Part of a small language model's weights.
Architecture: RMSNorm before each block, rotary positions, no biases in attention or MLP.
Training: a variant of SOAP for these matrices, 105M tokens, 6421 steps.
Each number is 128 + 32 x the weight over the matrix's rms, rounded and kept within 0 to 255. Layers, rows and columns count from 0. Numbers have three digits each.

# layer 5 attention query, 320x160, rms 0.149, rows 0-29,32-60, columns 0-159
135162163148117095125115123131122150103111115077152048137122177130090115079162158041104128147184147117162145164139096117148141211132067127167150156093175097123059143125161125128133144135065107084187109098116107156127118123153120154060115128064154106161193203118158069083155160183157123137140149124161122126091105081110056134148114113167120106108159109174127207136148060196136110159081162149078081124140073117093093142114114155167122157072177136181112136140175066092169130166073148
125144085119207128177144150129104109152176107124179086047148122147134135153047205128095154156122126171093114101119153141074090152219110118149093125144073143068128091085087140091099143140167132112189089124166148079090096107149166118170115069129133076124149132123161085122147068133117115130142131143166167145156164150169160114143118160167144104141126161157095127112169153102145134097140138147170147133109106153132069065168081130118116113117042092073131104057111212122136150084107135
116116139120165116135144138119147085166153115137160129105177130133096140119128141120142157168103101095151128144160085138131111134118118078194134096126080135084117031085112120124087111108127126134138080131110115085119110098131162155173121134146165170133182143120108110120162103092127123139080144155159137120088136115128198091118117135151130096130088114149173134151162160147168149132065126127111152151137100081154065105215099149095131145137108134101187105124118188114117141122104128
089117147116176138158089155094118083154141136138129147127113078135154147192129145178111185110108094154112149073152120189116055097173175130138108111107055162127162118112147114133128153129163136136118160216102118095134136122128099092164133128097082117102092092121112151122151068070119119102124176158092119150133191138130175148140141178126170062084123134150172078142184159111110156044156168105153110136112120050168140078163117127107170103095060110086115144116084223151127131103120078
176143132133195151104156154108083108163084090078083132127076153144138169172100081168146167113121118180156135081178190184143150123170152119091093110154128124137157126079119118110152141124160144147126159108223092185171127190060081083133175107133106098135100124155089186161149092119073112160106040097093143151138160149121186170154153138141111127080147129102147045181138155097108164087079132124118152123114168099095163098137166111130125136148100149100069133122077161159081168098084121
147127133180119140118125114129078195159110126097134104131110099127086139148127076079155098082127121100120154155124139072148184116136124158144150123080194096125152182120182150151086144066099112095128161111121156153110161134170120130149160115139160116129122143151128106154134203152129188138116160090144131109151104160151071141118134104143146194174125072125098100131118111135077123134130094158114127102194159138113147159126107121150116158155124098161157181144119066115153122160129159
146159096087105142088129167105143056141112116197088101165087156153136068134117081094132132121128169182134108129085106156071104145097205091114135155168132154111115183188097107140161071158125181132112146122107136170145165129083150087122132147125120174054142086150131120094079106188134071081172117139060134146116136099151112159139169142089105098095122142123127109174092179141110124140154158140156134101124131134140132109139152167175161098150148129111177106109130143113115126092144144
111190179155134161120179128125071178096076099159113077166060169166090123157081071060129103099161174155116120111169159104122185103113146115120121182129197103202136171188159170118152124126112105159134121066191139250152125122117129081131151123154160186131111134087171060168163179204108123159084097102113143142106027151111092150116188079141116132144109070130109128141078130123070164182124118127083105107108137077131193181105155161155135178169116125156139094164160120117151161160051163
151191170168115114139122107075112177103089096145148136161095115177114105098102075066126104124201140162199078138121085077080191094067142136114056138169203125178135200167076174134114103156130136137108193109145139195156154074168114104136172151133102169127115120120112089118124196206128166140103033141160205139138056119150045123128158118155118131135086104155112157118132075147098127255143109177112146125174128069058164123052107165180130137193109145178120110129134072125140140126120181
131105092094117108145112109131138128109186151146132169062162167091124115128169181153164155158086109087132086161115134161107086128128113058104129134147049140091119091111113105107103090150164154145138114147090113092123105064169135135158075096134137149137168107169115163153106096074177083136142139093141134133125157124121144141122067151149127100129134152152094143114148103085207069081122115128117132188120104071134113115174132113072151143188143114106119149098171128163090112121135099
121151145096127197135191136105158098159075133156148168103060179153144154135122122214075135176097172224147058119190162144162117124159135096074118124187152118142126085102128154114134119151167118148123156106110080136135090156058146082134171114143148099145114126154137095120141142096078150165106126107128098161088128140115160130102156118168129112074129099065196134117142187112109126130105123155139103135083119081168137087130076141180137102141077126124095106142079144105130168150090113
131181150140077142133165115128091187147076122135112104148094117133126146132102073078127100117205125147165099115137180108127159141120091170100127169171207106171148184129115119115181134184112142191118150137153124203172129094102101109114164108127120149109145092124153097126170206169110131129121079118085157169115093137122089110154169133104106123130047091103159110166089146138098147171134094163151140121126139114120152141132125180162149151158117135152106159128143079114156139138077165
149089163111139100067126127125174130117146138141173177119193114080141146127153162124170156138109050104090171125129104130097099157125095124158117113089091091115130097123162143102135149113118137092130108150074075052157158123118165143094132138169106129117136133170099178122128093097149115154102130144122125179115174135120122158110130119151121146102158183146109111103131107119151099078148139107137092139136130198158072103084120097098154124101152108132149107054147138163119055166129076
133164148125183174124166161138130122130112096138123091137086157151109216135065116108038142086138126184123099066150148205129150122173107132124120128111201077168162108111156120073175162139142093100115137126142091171132104197069070120087176128103142116166076117132115123132128127143074120130187102146066127159128123139138103142105138103164152183084140106091103110174101173099088138042132158157132158131028107109135134122127150189204160114070062110139110153105113168137149170133070126
064219177133097044139178140153098138125092122096147115144190048091105163144119162118130157129133119058097182199133109148150104171070097182204153108166144151108142139161098163162088137128111139129117123128189183124085122110142137131158118079117089093113084153086198141159166177136202155175111154062168147131164112095088073077083145115163085132162128108202116137110062091128151170145105108105105150173157149152017148140053117135086080143160162177117113146167166180139145141162107121
152072115150065092101104100112177088161119129141099166129153080093081054152141178130215132182087158128129151119105071142102138100141190072111097090119097088144135158118124105126103134086101190181143093104123109066189182094110167111117135132169063181127136167151125136112136063131151099124124185096125089144137141104135165157154106112132120103132188154102126154175152088118079083147133138130145151087151150115144074159186106136117133079190139206118181081068108125132113092157117095
158119094160044131197103116085112141165135077127073075184066148182153103126138089131122097100177203151156119114123102068124209105141169130103106112155190104206119182154112096100110068156099078169124194118106140180097139077126097157121168178121152141150126124099111097139131134182121120108151099223141115121158095078143140126124129130107166144144133086136139136195125111137139133188134094199129128080165127106167224147099117182181115100076154162146126132196094074142125160116143154
136135154096125043142135151135142120074228137130171184069139083114106079084151166124158084112108100090150104161126156108132090180072101146164157108112096215026099102102080121175077128153141158151142130125127151116070088148159154133153076088136117134117147082144101147110067160100206136048180135085144153118118190122119090094085149183148083122113118132178132120079082084151141157128075130075179137125156120128079112110123131121068072112155136129092117146148128114165170095107175152
090175216126068081126193176083131126116110109089132114123115079111148126137101106111136195079165104113129105162138128104130115201097077152159114081160156122175145140157136146164080154173136107151133143161141132138076132103107092092182159061092105061132106131133158115149128178156179169181103100096098141168086146120090104061115176129116110137165096100168171127135098117129134148164125155103146130148143146129056189134095142147155081136135109163096101104077138106117144164144113119
124156120155070119105116151190156203078217161114131116111142114121094118078150132015087108124183114115107142101088149134083104172084112062107114149096173122102132119158118135088144162148083178119132151104150202151183154157168135135142104113170092102133113104119149113130107130086119156081157138060129100116114172098159098152161157127206150172100081093098081158115101080114114119166101089130133106100101123148143110108150123193109175139183147138145170088157139091141161138120127135
142127138127094131133190151165103132146161117170139195127093097153150112147141122171152035099113101083114132143152107141184064163151129108106180154123098076191122117146103046157122130152157165200187139125115124078086116097123127114155127131114091102117169110151098158127120119140180087137129080151138113090137169095103140120153158145081128082113205155160096119098106068143106139131081104153139148081167150112097147132087174123098103115067137109103085129094106085135161151118152129
131099129167142102149184188175164063135155106148169175097127072140154160111123091078121092081131146094114109122083145139128117194119120138151145165118163182138157133167130126171167158139190120118169150129093145135116114162185162056140119069110093130159099126110134158122155156131160154090137132055117097088105181086089156135112145161103154163122093137146120113122063128162095132092125150103121125142108106133111161134086146131076071156112050141066100118166169084108106105088185132
107168107134138089105136135093124178043081131102090078155181218181148169077161174125079203110190101100091168133085097132122129125090126106126134140108139172085133139183110177060162163130091138117079168148076136129126110177100129162134109141173121121075140095057219152169089099118127142118124136062141108177143094168114106196105172089142126134096086163052130107147104177117209077098132103149157087159084130237170125111132139095166137123147161149103110110237147161115131128130143103
111185115113129136155091086107105192157076138087115093189105184114150133145164167110086157157136112170145184089186080168125176109105092150096098129115139114195116162104150162064116135097057122163142122150127134181133104124074093191137138180078139091076103142101120115134101126102041134164064088189164112176133094178129100116122145058208164142078132132103127145117139176067213126110178091150116122137133148170109109130134143137146108121073131093159069093110135173147109107155082144
141128150188079168149110142145101093193060101100075091155111173131212126123063112146120160134141116137116153122132125145128186112146189128103093178137145071168155164112167127131116058148146105135119125123148152165134204102168084106158187174063107119129132170137083124160143121155107078228139143186145129147133072140088140133096113064113078054152154112183140123149174150153074095147101146151129095122152110143128088146079107095169069119123159177160090093162107090117140174132109117
106165112059085114207124084103147162150186090091170045116158101163106067074178180129130158209132166093164107146142132081104108148096105098176108033104136134131091202070130151077092174151099049149107193126110086163092112132129127149119093072153144148107120076129152111170105166088161168084098086173119165159122142130162095110097143119132172154092130115138143169111105066064171145116131125099138119180110105080139139116152108159111089024103137094111111175157138143205101079158080119
118109168110081132109189194156172057200132137156137182117115055097221140135097109154161149052121134126133103159109145137165104108115117172128134134159113130145170116106143077186137113185184145093124137149119137108077155100165097072156136063061098109132135149186083186111154107150139109141169075118122133108112155109112133134134154128086107071119087171176122106144123089153096128119123154074142128147153130110067117118145162119121110144141090140085087155086145124134097133119168169
133177087069105122167075085068124212098190149106084055126151154156031085128203206145084149147144136164124180102111121121119165159096110164104114079135137185081131145128117166067114153092062111120120153109194139153152095126076165223095115154216174130116094123058160125153057078124105136057143149153158123133151135121179114110101129114185143188089102104075111148163116149083214154150194112166124139126098144149124155134186115182159152090145194143134118191155121180163157110153097113
054136085044111125174149089120126162170154072092153121089063071125100110160153200117119133085124126042175180130137097163150101121110078092105185135114069131215113157089121103089085134110073103160194135124127145177117134111128147159112077114074084104068097122139130163098133114115174099087128108165120166133166151089153092137108130104112109161110164181163105146084040098067187168161110078088124148137162133147118211137135098147130049088092157146055093182136158143173127094153171100
192142151161088122092095127148087098169124121142092140157174198151127191114059067152201124111124116154148081166129169123087109088179165139131182141126140060153122129059137087122177078141141167160077182149149106105131199168112126104143140113127142133113169098182139114028206145145122117147102127178110136105134147139105120114143118138112094047082197131129147089122158124093101060110126081148116110160120056135096085110137082059114139081152109053180184123169088104162129166100078067
159140193103208108145175077151155158078148140130015092127165108111094155104130154142169132130128102101134151195163108216184091095087179094150033159060184179099192170121141137136159232187147116126159139094179125128142102182117153092180139120158143164148127091140111133175083116184139079160143153099126079118096148092128103191108039142094100184158083139142212120138034200081106133102106119160102086124118115152137098100166187169100179131122150173082115135137157091119105058106070145
076107089109111139102104123044126112115109181145086195100105138126196109164078157104148157146174136159100086104120146137215073161144124201158114147133109082135115129181126164111137116124069130093140105150136143158201154192087127099078095119124128105125101086128168155144133100169109106150172026062100173171178100125122126100108175061141107121140098160103150151126189111162129161112108132125120133187116197142102111135174145153150093175123015129147131161147110213123140154080086110
086115140119142148094124202083140149103145149154101169077134141111166182136079148123146128181128126155093144118138083114214069200218094174179124126142141084083146130107123115141143117068104167087118134176070163164173155174090096119088072100116109096068132138135131151089087115128049136095159112046127175163155101119105115163123128059121115157143114143126143166146142160112122106168108129071113146207134151146135123114175165131121105159106060176072106138095062204090120073086098099
101099032132058154126095136096136115172077095157142156119101158141172100140135112094117184197191109169116145092084108138127066178155135134117171109132140120170094172133152127119130142090168137170102103165067103131168174173159092155083124160157097156097125101123137117102230109154134131114121145160115120177145141202157174111114172138108148093133082164143111113109172096179158189183145121102144134079080141134105109128088112121168101176150037128139213090110092138134123218094142103
125145125186114110101149124130136156191097108155155154140142130119150058115138086123128132160120096125129070119140195137120113173129082050117142103140148132154132186181221185089129147145158137182167083183135123127169061137134123076110139129133104083122155113130165115156130100164113085109101023200056144167119118158109106040217096055084139108067157195104122130126171157161165133073133148169149109134143174126150102141134064221099089078145062086129225125078123132169161209182161106
143130152166174088177148115136091140168114092130106064200085102100137081162104132135094097050101126074113121163120227136132232111101129132141171144096179171156189102128136119127172129140127115084162147109157143168084166067136146139153136153126168116170120123128109126173084142122129109142134166169156077149146113084101125108187124127115162096134166116134099121116077156123133113090126097174106136102177136121126131110104119117141145111113168006102123130247139092104143082147107167
152140153140098172126100181111086110154162139120141158111149129163115152126163146164146138125129131094130054131148108144119099128089200048121167107167067081164110103131159073102127151175147131167134083136045094139097119133134104157191172080102152144086131148156081122059101120166137126138052157189112106096120135089134090142179140095182113161111140168150078085124125058157104165165127166179146119063149074101098106127106120113113129170151060126181087088068170075190108152114108098
079152195106165088174170069165131162165095107079122091133135084121148122065120090172128108095112114100135125142151196118113163085045098091105156144110176131193169097156188138105186158151153131178142141104184143130155124041117127101186166189105157132103143105124100055154102110140173093138149108175126079144061162107151098131204113141158164082090158075152139106121103169137143209111122111240094190137145082156116178124147087161097078114087145108131096118227183090104183133155137161
134127177086134120226108097185137135153099092145106076091118105145135086132106084163107117074109125131119119154193162151126143103021146140082153156162125161144164106174097143166152137155187143134122156120107139171093108123078163154207178223073146162147075146094077105093160150102219082126119139164101139094121122125128101211161145167138127189134150093179156131145012108125088148067100113244105171129204043147113140113105156178118121151098134060166139088204188052193162098118134135
071132119116104151082113140081142126126124155176110100129100141135116184135067149091139191102112102127059193131103098136152170125146087193172098116101077138077083183114127122145091109136066113067072168156172113159118133147092104151108104103091111129167113125080157170125139182121116178138123084024135167172176106157111145148116161132125063065120134113134147142167175132082145119110172090070131129170097135062150137148166154065190214103166088176150156106098094171084117090140103111
067138122142092115136149087149128143176070108099190151079153124169167120115114132249128136165090169112179062130168115034164088164160115099106136119101112066154116122153170180100075148121095127196113102147121130107196096108094070066111128114151060154094182104149121120123119106123085121192100027143077117094083134160130153075077142094141144111090086140134119127107192145196138089161097107159145107121089159140106077150120079146117057089114165130128183177085089162144146194126159085
136155157165125127178097125166129116154067125133141123133143099161153139124142079220139087086112138092123094169171203101083166134073136061110200099114187098173120102160172145122170096149206093148158101150076107164102107097116095173187198193129145123133125116121096060138134165146154060125147102196115077086148136134144108148180135118109167123129138108135139113150089083104103147103139137210126101141136089150107152112088110231127136112115138064129080124127191121147126154124099140
187094101067110156116127088143151113107107071165103147152206144042120095125108172039112181143170097186130190105104106139139136139150077175159066138151051175083123187132091149141058121110135093053086129133154115110149145115150151086101124157127108178098116184102166193173179088075140118083143148101092175223117095161134108148090128137148110111183091194150142131094131153093083140129167124082105170173102182123119113134167140058126176204148137182067169109158099148092147032124119105
095125127141089066100146098144128125094083137143130170124093122116155169068091181137084091186078130163109105108134109105081122117114162069145152113170125076205142134083127177160162134105167105155139100170147084107124172137135084167106110134192067111132157104142157125195159099147136145171129078136117111135088171171110148124137113110129126161136082118105100079101185212180158123150045158118144122131129196117115083105157153102119095118111185153120124083119128217129158116091156123
194157139145141158134165144103144101068098112128085106199164152096109144157154114134113165057138086181111137123108198166093124146128099143127170149115168145093151178135036135126133152068165113114083129080126150107128127138182124158090133181095090064156039120105130132170167152113138120093137146098156155118119166127100126171156086118109097168123121157106169159087107175107111146083215102127080078196160171144186195127076154146124174167147131127137094123130151138125167124082104167
145128174077103166067175153096077027158106053129106154121147129128150090140139135093125144097141131128104150180149119159093155138131086154167114128128131100115085121126102150230147152091123169031129158071128182185096139209147152092183169153163158130107074114122218137158140160091079052095135162040118095182090172130115091092126199161218106157185153130104132058161115150116118128144097185137129107122143085143146105107179134105139091127198164191098120114127111165121064081218104155
148124122168070107205066122185114139213146101121167082085105097202141113121098140166125079114092157051151148128136118102088129125141175110083135146139133098188111098109140073115091128199096101190162143161081139144099121135110138167189153145125121137152139140110038071120151107122178150190072134179149056047153115076189174165141146139117187139152168156157085140122126052150088134162091117249169123061181059116150140131109107168165116087087157107168100120148171052148092147176132101
187159106102149166070097140117144127127188181125121093131150121112148124170162087095202115051188113142095130163103172141170125166124121177118131100139149173065115080146149123116103105148163165108073143146181122123163120136125174132141165150085154108155068147126105135050136116099195126110150144068119193127158091118108091114127157141141121059159137086158146167186078103100074129082190140125097121164094062120094164168129145178145117111134122160136121136122096080130196111104110122
158110144166133163152113101160156137101117091141129127177182119087127078138162087129144124041201082151128096157161206105140158126152134114079182116065170143145112140152075164164140145120162107123082095149115149141137122094180119165121207150086073154162077109104095135136186126133166080098069105136182127143126136086161058131110146134147161135140139134154138198089081137127078125145154120150081048139215109176097166152050132185125057089093202126137065142174107075101213109081134158
135137159123143099119126147102121100052155138126143096144176145134137189167117160152107151117137128174043198131118143101085158117097141128160121132138186101095129097163097151120173112116148120077075163090119155155094107163113090146183094140139149128157096178087175121153159181100133120137152157089103166094155147136039114148165128191152110173151132133066153105171099120068111081110150190139091132145109144146148128110130168122170158101152137155124081107079182125128119055136121129
169117138083112122153101127142100136172133146144132147068131149138091102143133091101120098083147071102165126177105176134194099164171133173140116178107112158084089122141154037095131119180107174152138133127155164122143076113091117024140132125095144128141121113144121158119088126108143179144171104109116162122107118103154175134154136175167095065137162106163105157173074082085071113095146152149095150111118095101164103123108073181126118103116093107162138115139148092118099151108074123
153149098125123131111151121083100070122128141141157099129157120111139195147146111125133114106144124166032144129128179123080147124158140150146159181137158163078150180111086124114161100093203112102093171122141106155138109135154165148081095142137108100176077124093167166149167144077141119104140151059144124114134151151109084163118127127079099174135116117090149128168078149109125100081168123102103108179099169167141157137129127098169125130151087115144072115108155131100176120107163123
113104140190141101094168179060147157071086135140058151143124140140147159124115157144146176135113132116119148202162129099107129133096172127085155096131139081106164153098106147175147155109125054152088124093083109096104058121116158183127097109142095138109135105064099139112119152191149120079146102137186133123179141099100135129161188116132150215099070142162085137132104113123179123103161087098151119116146189111116149142129137103098146205131142144145131103106076089111155084142168094
116121151158138102142140096177199129099106130138095157171117137077123099075122129151057058162108132168172089078138174114084169122063112093116142111152142124192098123136096180142147118102108098149148115118092098129132130132141091144076129140160133105076183144098129118181140130168119093123119082198125135153079119141112126143161104091136147149070097119153155148061180165124151152120122108122174133108177174102103084097139097139078118087124179106132167113122099155106154140098087176
104110124201149139172067151153159141161128045141147181138100149145091086112101133138120139179135169083216127133153088084114085173161173102108099152116087113164120148083138154171065134119084065119208106201100179142087105142155152159171110103116113152119173168124077099118127059184123090141090159176140083054129109106185057146023151115099116126089146116166122126070160101164104163171090122155166093047161115185132095159097137095082143124095125121147118148128116091131097184136149103
198109081099129172101097112171113150154140178107133087112165094133152111130110119154132098132116158168063172058107153112092146125085124164082224072143107173136121098132133106096160139177170125117090144127161118140111152084122109134104155106158138166146068115107125107093202178085191161167114097093072161170136116163139149121114141134118196127198093150139147163215123094139161079108142112123119121185092151053109150113145135163208120136187147110085112127104091116115202080193095105
160157132146113103102112093173116129138153119171159131159135072125115096157151104116163125068139114147129106172093145130126157092178073136106159150089098147199166175164130134148108153163131108058167085154117134117080146100179120088077141130119089119150087107084137176107177132058143138168067128074173141178144154135171040156115153120152150080152139155078091188179072137135098121115157176116095101112163132127108135146188094100121094006122122128129100151109079108122168174136136151
157163134083104122126149095138158105089158153134092064127191145120155094113079180150084127168075154186127127082139122133106146151120134100127122094175103119135111116130087136089147104078113114094079172081115120122114120173072128199130104165161135085132119147072119077142224136145136138119086138109110176130132154134069205120169126192130136113178113160120145102115163150112140130146123156115141165159097124097120146129137159148169180097176161170081162125114136107134135109174075129
164127091127134105060081107140151118092117136126106102141122108115072137165125137110162163116119163155119120086068145118118134135115093186123169069177077116135103147127106142103142145155169075182140102160108151173118155092168116195045109125119147120144085151106133102155171136130130176116126064109072155153134119126151125157154142101117104158172143204146105153122147128070126164120139115115175091133111198081162152089102184190147155213171135124160126134097182156097193148071071050
# layer 5 attention key, 160x160, rms 0.141, rows 0-28, columns 0-159
097090100154170096132081102138169195127114188141135154161100158088176155202113152119169181143116136113180155135157085088148173126127080150100128122104182153129139179088208111079092082136115117137076135178185108103146122082161128109119131096120169105209089205201136107172097070083139145111091107084000133151216128079143154120132112155123132200124129140111135099140139145191131192178170070118187115128123142074095084111077099185167162072131085142154148193155104088096134110159197119
123118161172079197113155137132142118207170145151189144172113088174127186154152109120117163108084077099139059159127145087102147131113123135140087169112101045143121162123186066053196185147121098134126152136075108105165099081109194029169170133053120136103144077102143134122131181114107142146137160127154078133040124146102090131229094107129119144138097139151118167128178135128132170163133105102146055089119129139131087157148125137109105096149135115121125124175132131168104126161074138
153133162119130123104203068121126090167143116104122130122148106164129133128129108117110119152132086076170099131132204131134127108091108164058122103148127111135112133133177094101133213126149175158137131081167109100149097100092168082098176146104080093136169093148122149095164140106192143134077107168168068123079188127133131166202120116125134154111118164152105158078170131113146140112087134085140130132098089102140160051126109150103114116124099099166129138118123066171094124133082112
180096130159103141120126123129103065124124063142099096141154129125106081082159106167103129151132121089115039153160167189072110147135134122150138143173104085166125104180134172136112108088103156168145063058115182090117177147101107132107179160106101105110108117079113089061143111148129134153157165152159128088093093159139109148113084133126109118103130099153125123134105101104165064098077119137121134091121143130091143156155168122091132186123146196145146079116151126123105102079099148
076162143089077143138152108218151103074133095146129121110177162127106117101110099121129166124148174150102092136145058073158114143161122129105112144195173147126119053126045163191128145156091131206120201112102153134071134147142114223146095080160162153128156143041149162186083126152159107147125133115174148117159117174189140126086155160127098135195105105130104122145098189051154143128110170118061091160118193102143084185146145131073163121164137125118112126064135158113156103186096095
096164078100099064111119130142128153083085123103164143194097132137162141114130137111114109149165138153105170099090136111183094072118145153080136111150181148127168157121110138155121174183087149184135112148140146113099111140124115115128091159146133149153144117154123111187162122105158120095158117121086135148135119128112147113110141131135209204068160109089075128136157162123143133132118151153139094142087166162150075126099087131127109037131120077175088125146132067166131116120139148
086181143053133124149096116093132141077143158164144127142141139079091129087112130110137181069075143111113125161151064147194165124137103156196123171143143133098152114130118097123104131077110142077113212121191106141112183159182102128147086112078142139125068152094189100118142153131160140139114132116053112161173118152169131141125109094106142114196117139164164148116129161134105159146122068059130136176136187088132124110125116096105155143147108160139092168119157130083090164178097087
053134160057163121062120149115159184125103152135123072123145147127140134138097125081126109137136140078169176081109101104152082076183152105168105131114147157124081175176096166166039147157093081176148160133146098140113105157120165197137120133120088144159135110155143126186061122115135137086148137172097087139125136161140116123156113138101130207126137151094110124126165189096082155143124090132159113110153098123179076117181140140114137106153124151149111125085091121140129189143148087
092094115094163123149150143152167125155105161131128142093117164176153189133130106107174075098134135111169211090128128073204111139139172128198104134130161150088121123118121121154046177163099116196129107157093084128152171134175169147105115138125156162171157118159120134109072183118116160138094181130077090187098132100137086175109127166137169193153152122105138157195145151178111171127182139080141094142115146133201178112131175160104117083111126126119137156128084114105089129156143067
148163094193078155136111082096131105132172088091135120134166085145101114149094147164075109091076128139112059087119106188087119133106103135109087197159130144184132068135094156124129152081166185131169104181159163139108120174074070186138169147138135131121118150133156129104130102203170146137103062138152153141099103123154161186069114092120107089087151114182138118114073136131086118102128112125124130067119124173069162163096167114139058175107178144132120061136141158100132189104118190
146134158138042157095133054117159102175187068182144102119134110176111080150102066084118117179120135155101096179079110115106091153186151079134083118147171137211088133161123202143159122172144155222134174091167137067095170113123151224118165044161072088101098158050110193133126110096144133126095118115131143110132086175154087135114106151119124117140103108070115157137098135094122077123124194190091121086124125117094122111162059135089130132157099138134109065091100113123164074164104142
158111117103134131132119183109157142127136149154112103095092184117112155103066118094131096122173143110118114112050090096143141112197151078148104076135145174111085153172103145142086130132133135159147172146135052184114149137092168139118109105121136119175139135141108139182118137083147142100138143152061154116146157136143146153139119138132107175128149166117128151177150124149098139147121106132171140122097127126138146104123148127123161069128146098107128136103129119131101144122112127
163150146116112167160125084126127080115127135105136162126139073119075125174142099111174133145109097161148125173112147098117124142104125150132140147094147085115174041101111122100174117127145117137082114129128172110096122126114070112150165125137140155106127131149141098125093076135148094119115124126161124138160084154068118129083159102127139055130114142161146130060127145144129118128143098109172112125125102103107122148103135099115083200131109119114128169075133128154121140099096140
148136071125059148124116184157178167133132112137128163103115193131122141128125095105138082179141143115097118179179093105121094141093179150118082088157099131171124122127083138138150077128111092190126159079126103115164157162138145196084148147126109200071141130137141136181107155108098160179119145093159064105159088176121130103107138151136166136120083145101145111157144102030117092151135102187130097130132135132156116172167156166138163150095088079102100164092068112162185094186101102
078121087097174098166163151135057179078107192127091171129104122152133212153120147174109156114167122155157175111097129099165156121102101139124177145103116167044184141158195070109133136151146157107114137162082095168167110099160126120156067167159121199123202126118121162090096123133076129085128149099124146160071144038113134158166185137163076170098095166121060099126164127181149190143182113118178084154178136172151095152096157135159141165122124073187132144175125122169089064099157089
149120124098099140134062075146120158097151188109158057132171148046146103183102144120118131145179164155101100096149154072140103140104128132179158143102134123159122061096095133160218123082154144079138152047181164204094127111170137121150093173112145072110184096110099116135166142140130133163130106134150135119171137153097134134129134105150150080156101098156176162160102166079129131142088109097144086132111126194146083085093166195100127165243108138080074176065094117177157164084141153
098153143148113123155108158145163138138136072145143094112095124184150120111103133118157154089076124157058092116125110146130104102145214068155119095133114150179114135156071153147082142153115081161184149119171122161151188145161144174126125092114162099168040138150137093173180139143109138100158165141075132107163104170144128188161129122104132169163179176144155152187090098141101152088075145151053132129107189157174159102116160130134155074119129170099115091119129092054127124168130095
111105127156232091136104047122071094124168160116094225147140098093093099147124156151129146145110152116167126095145178154151206137085026175122127181111095134082186173148172121148160132153130183088122064146132161119160087089097125086123054132098151140128162106107162145064128107159177121127082089105161176228072109083135148110116115116158108064122100057182176141053151154174158117124100130085117108101146158158098099121090147130054083185119142149137177102167176134152131089119123124
079123119087152151131168164160139155098086197119105142168055155092125188191088106091095130107164131093122203083000139077209125127114140137144132160057148183029168116148121114122113100175138125141098129103108106179181144083138190125181057109164155185186133156116123143154108119088130158122149103094108104135095202098127084141117165137125102195131110149101047167177160104180062147122117132106144128148104159192173047138067168112184184115156134126165102176094124079096070103129134077
202116118106159122106148122109085153099118111131131117116119163122141134110115159132098125100159156101121106110156129106203104149127149126120113113142075102085161108138135139198141105115122178102101133081130101195160083139127154087100096151123135162125159127147140090141185152084115125144140149092131176136151115127072155136146151187114140138126155150180101146100109144164100105166144121111105101123151146143166139118127181110134140136173124121174109140121102119128116127147154095
129103161154174129145147093071123093155184125148135146164159106117148063167116081121172179135092144117089104127072169153173149082101153070127198119097132176148121203122167121157093156154158170132170106100198163179121140126132100123118142096161095152180036137103118131157186146140163104148160066154140133130142117100155138205138082171128115146121146136125136099201121108114000153096116161112117152195115134152162133013089092147128074080164130166102120075141115073093085212107105103
147076161097167098145156123156122104116074100106141136158147112099145152155159165155141102105165127136169177154164152112149096131149059169103182168114133100077140136160129093189129138128141151096107108096086137151160089126103103129139120135184091147164130099181112163110091150144124121191148146152132178128104098134140107157100121096155101128133168076172103149125126130115095123115129151084153124153108173138163082142117115133119137193097159146148135148158161140165132136095131044
139132122119130167089165143201132134126090122140068215081125159122083199069104106107056169167085088135183070240149085169119188157136110193092096143130062138068198099114156163024109094075188156065102126123123150058161103144054130148060074147132152096103202172152083091116109123151127087103093179077119101119174160116096148060106094157086097091156126153164097094067153077128145103173200121116132141103176114083062144236082086055132196160071123104171135170164177106151176126113077153
098166094160115152094148098140149167097132142122136138109105168147075190112116110107134172157155127098104087112074101105091185109107154117124092123156100146142166091138103140039189098157134121161078118164103099104143215115139125147107137140117144144081172154126141118150121126136089120103086112071151117090111144095153170093132146169107148125091073178050120118137132104108159118151122095211108143140101081136110183131156125127156179080147122069118116135109083145134175099157114166
091161147125124178152086193152164095085111098159136101190068132161174156084154095037165095056104127101128126127093099139121086133152161132143143133133192107176098122130087121097022175131156083172081160172075102150150202119122149118206130088139120100152106115116117101080132128118108085118103113181094062142125141152084071137149128094137146123238116181088066176154160117116093123049099142089102177106085179074118096156106080119118145115082121142098145147060142087063121127145133140
177127171186098145137111083142100180178142179124146178115133120132109112156099193191058116116119153174070106053140146184150155136104153082088112166162134167161163164096123161184162052166136131160177102100142214150176135157122187214098106131111224177138127197160131112121119118122147183114094182072104213142097111153127163159084098139140158137137169127088127120087071144183214128146118084129108133130117088224115155142110202035095145108176119164130202151152135093121091107135100149
110101100122096077175092152134074177092104122125110128183116101081191113080136140105153091118157117095122199070092135111166095136100065171084174168125175145124111159107133120158112117116093165117127107120167097145130082077144085081081094115153166125175056122168143150112140087114118102149218113158121115124085127114190142153084162102100129131111123066148109161108117141088117140078118178093105151138094140134150043118104132084132126150105166143101091123173181110086125119126127113
119111064169139098116100067151108169129167161123165148122167159158091159097131100169085183149108169175109090084162098116083212147098128135129118108169078133128200087115131186082186112116167137127119144159149128144115184133127134175101112154056189146079173140105131101177160086121082178095126118018170147141170125119121183040127140148131095071103083175147209096103087149144240143171150061178076125152159104129123171122136187124164167111169116081180169138118078127099120071181129155
111162168188093164114092109118128156100114190118183176118127119145131099091161176166161201079148132147114142094163148232059125173074147111115177120228138116105175176132073133083103103164191127098114118143145176214135126168086087133064102169119145133121046104132136081136127122199085106078137165110180190129119093131096160165161133136112182120118159137134174111144138117135162169046123046098162214106168179189172102155036154052147162162116139157146155090139132108099113103144109091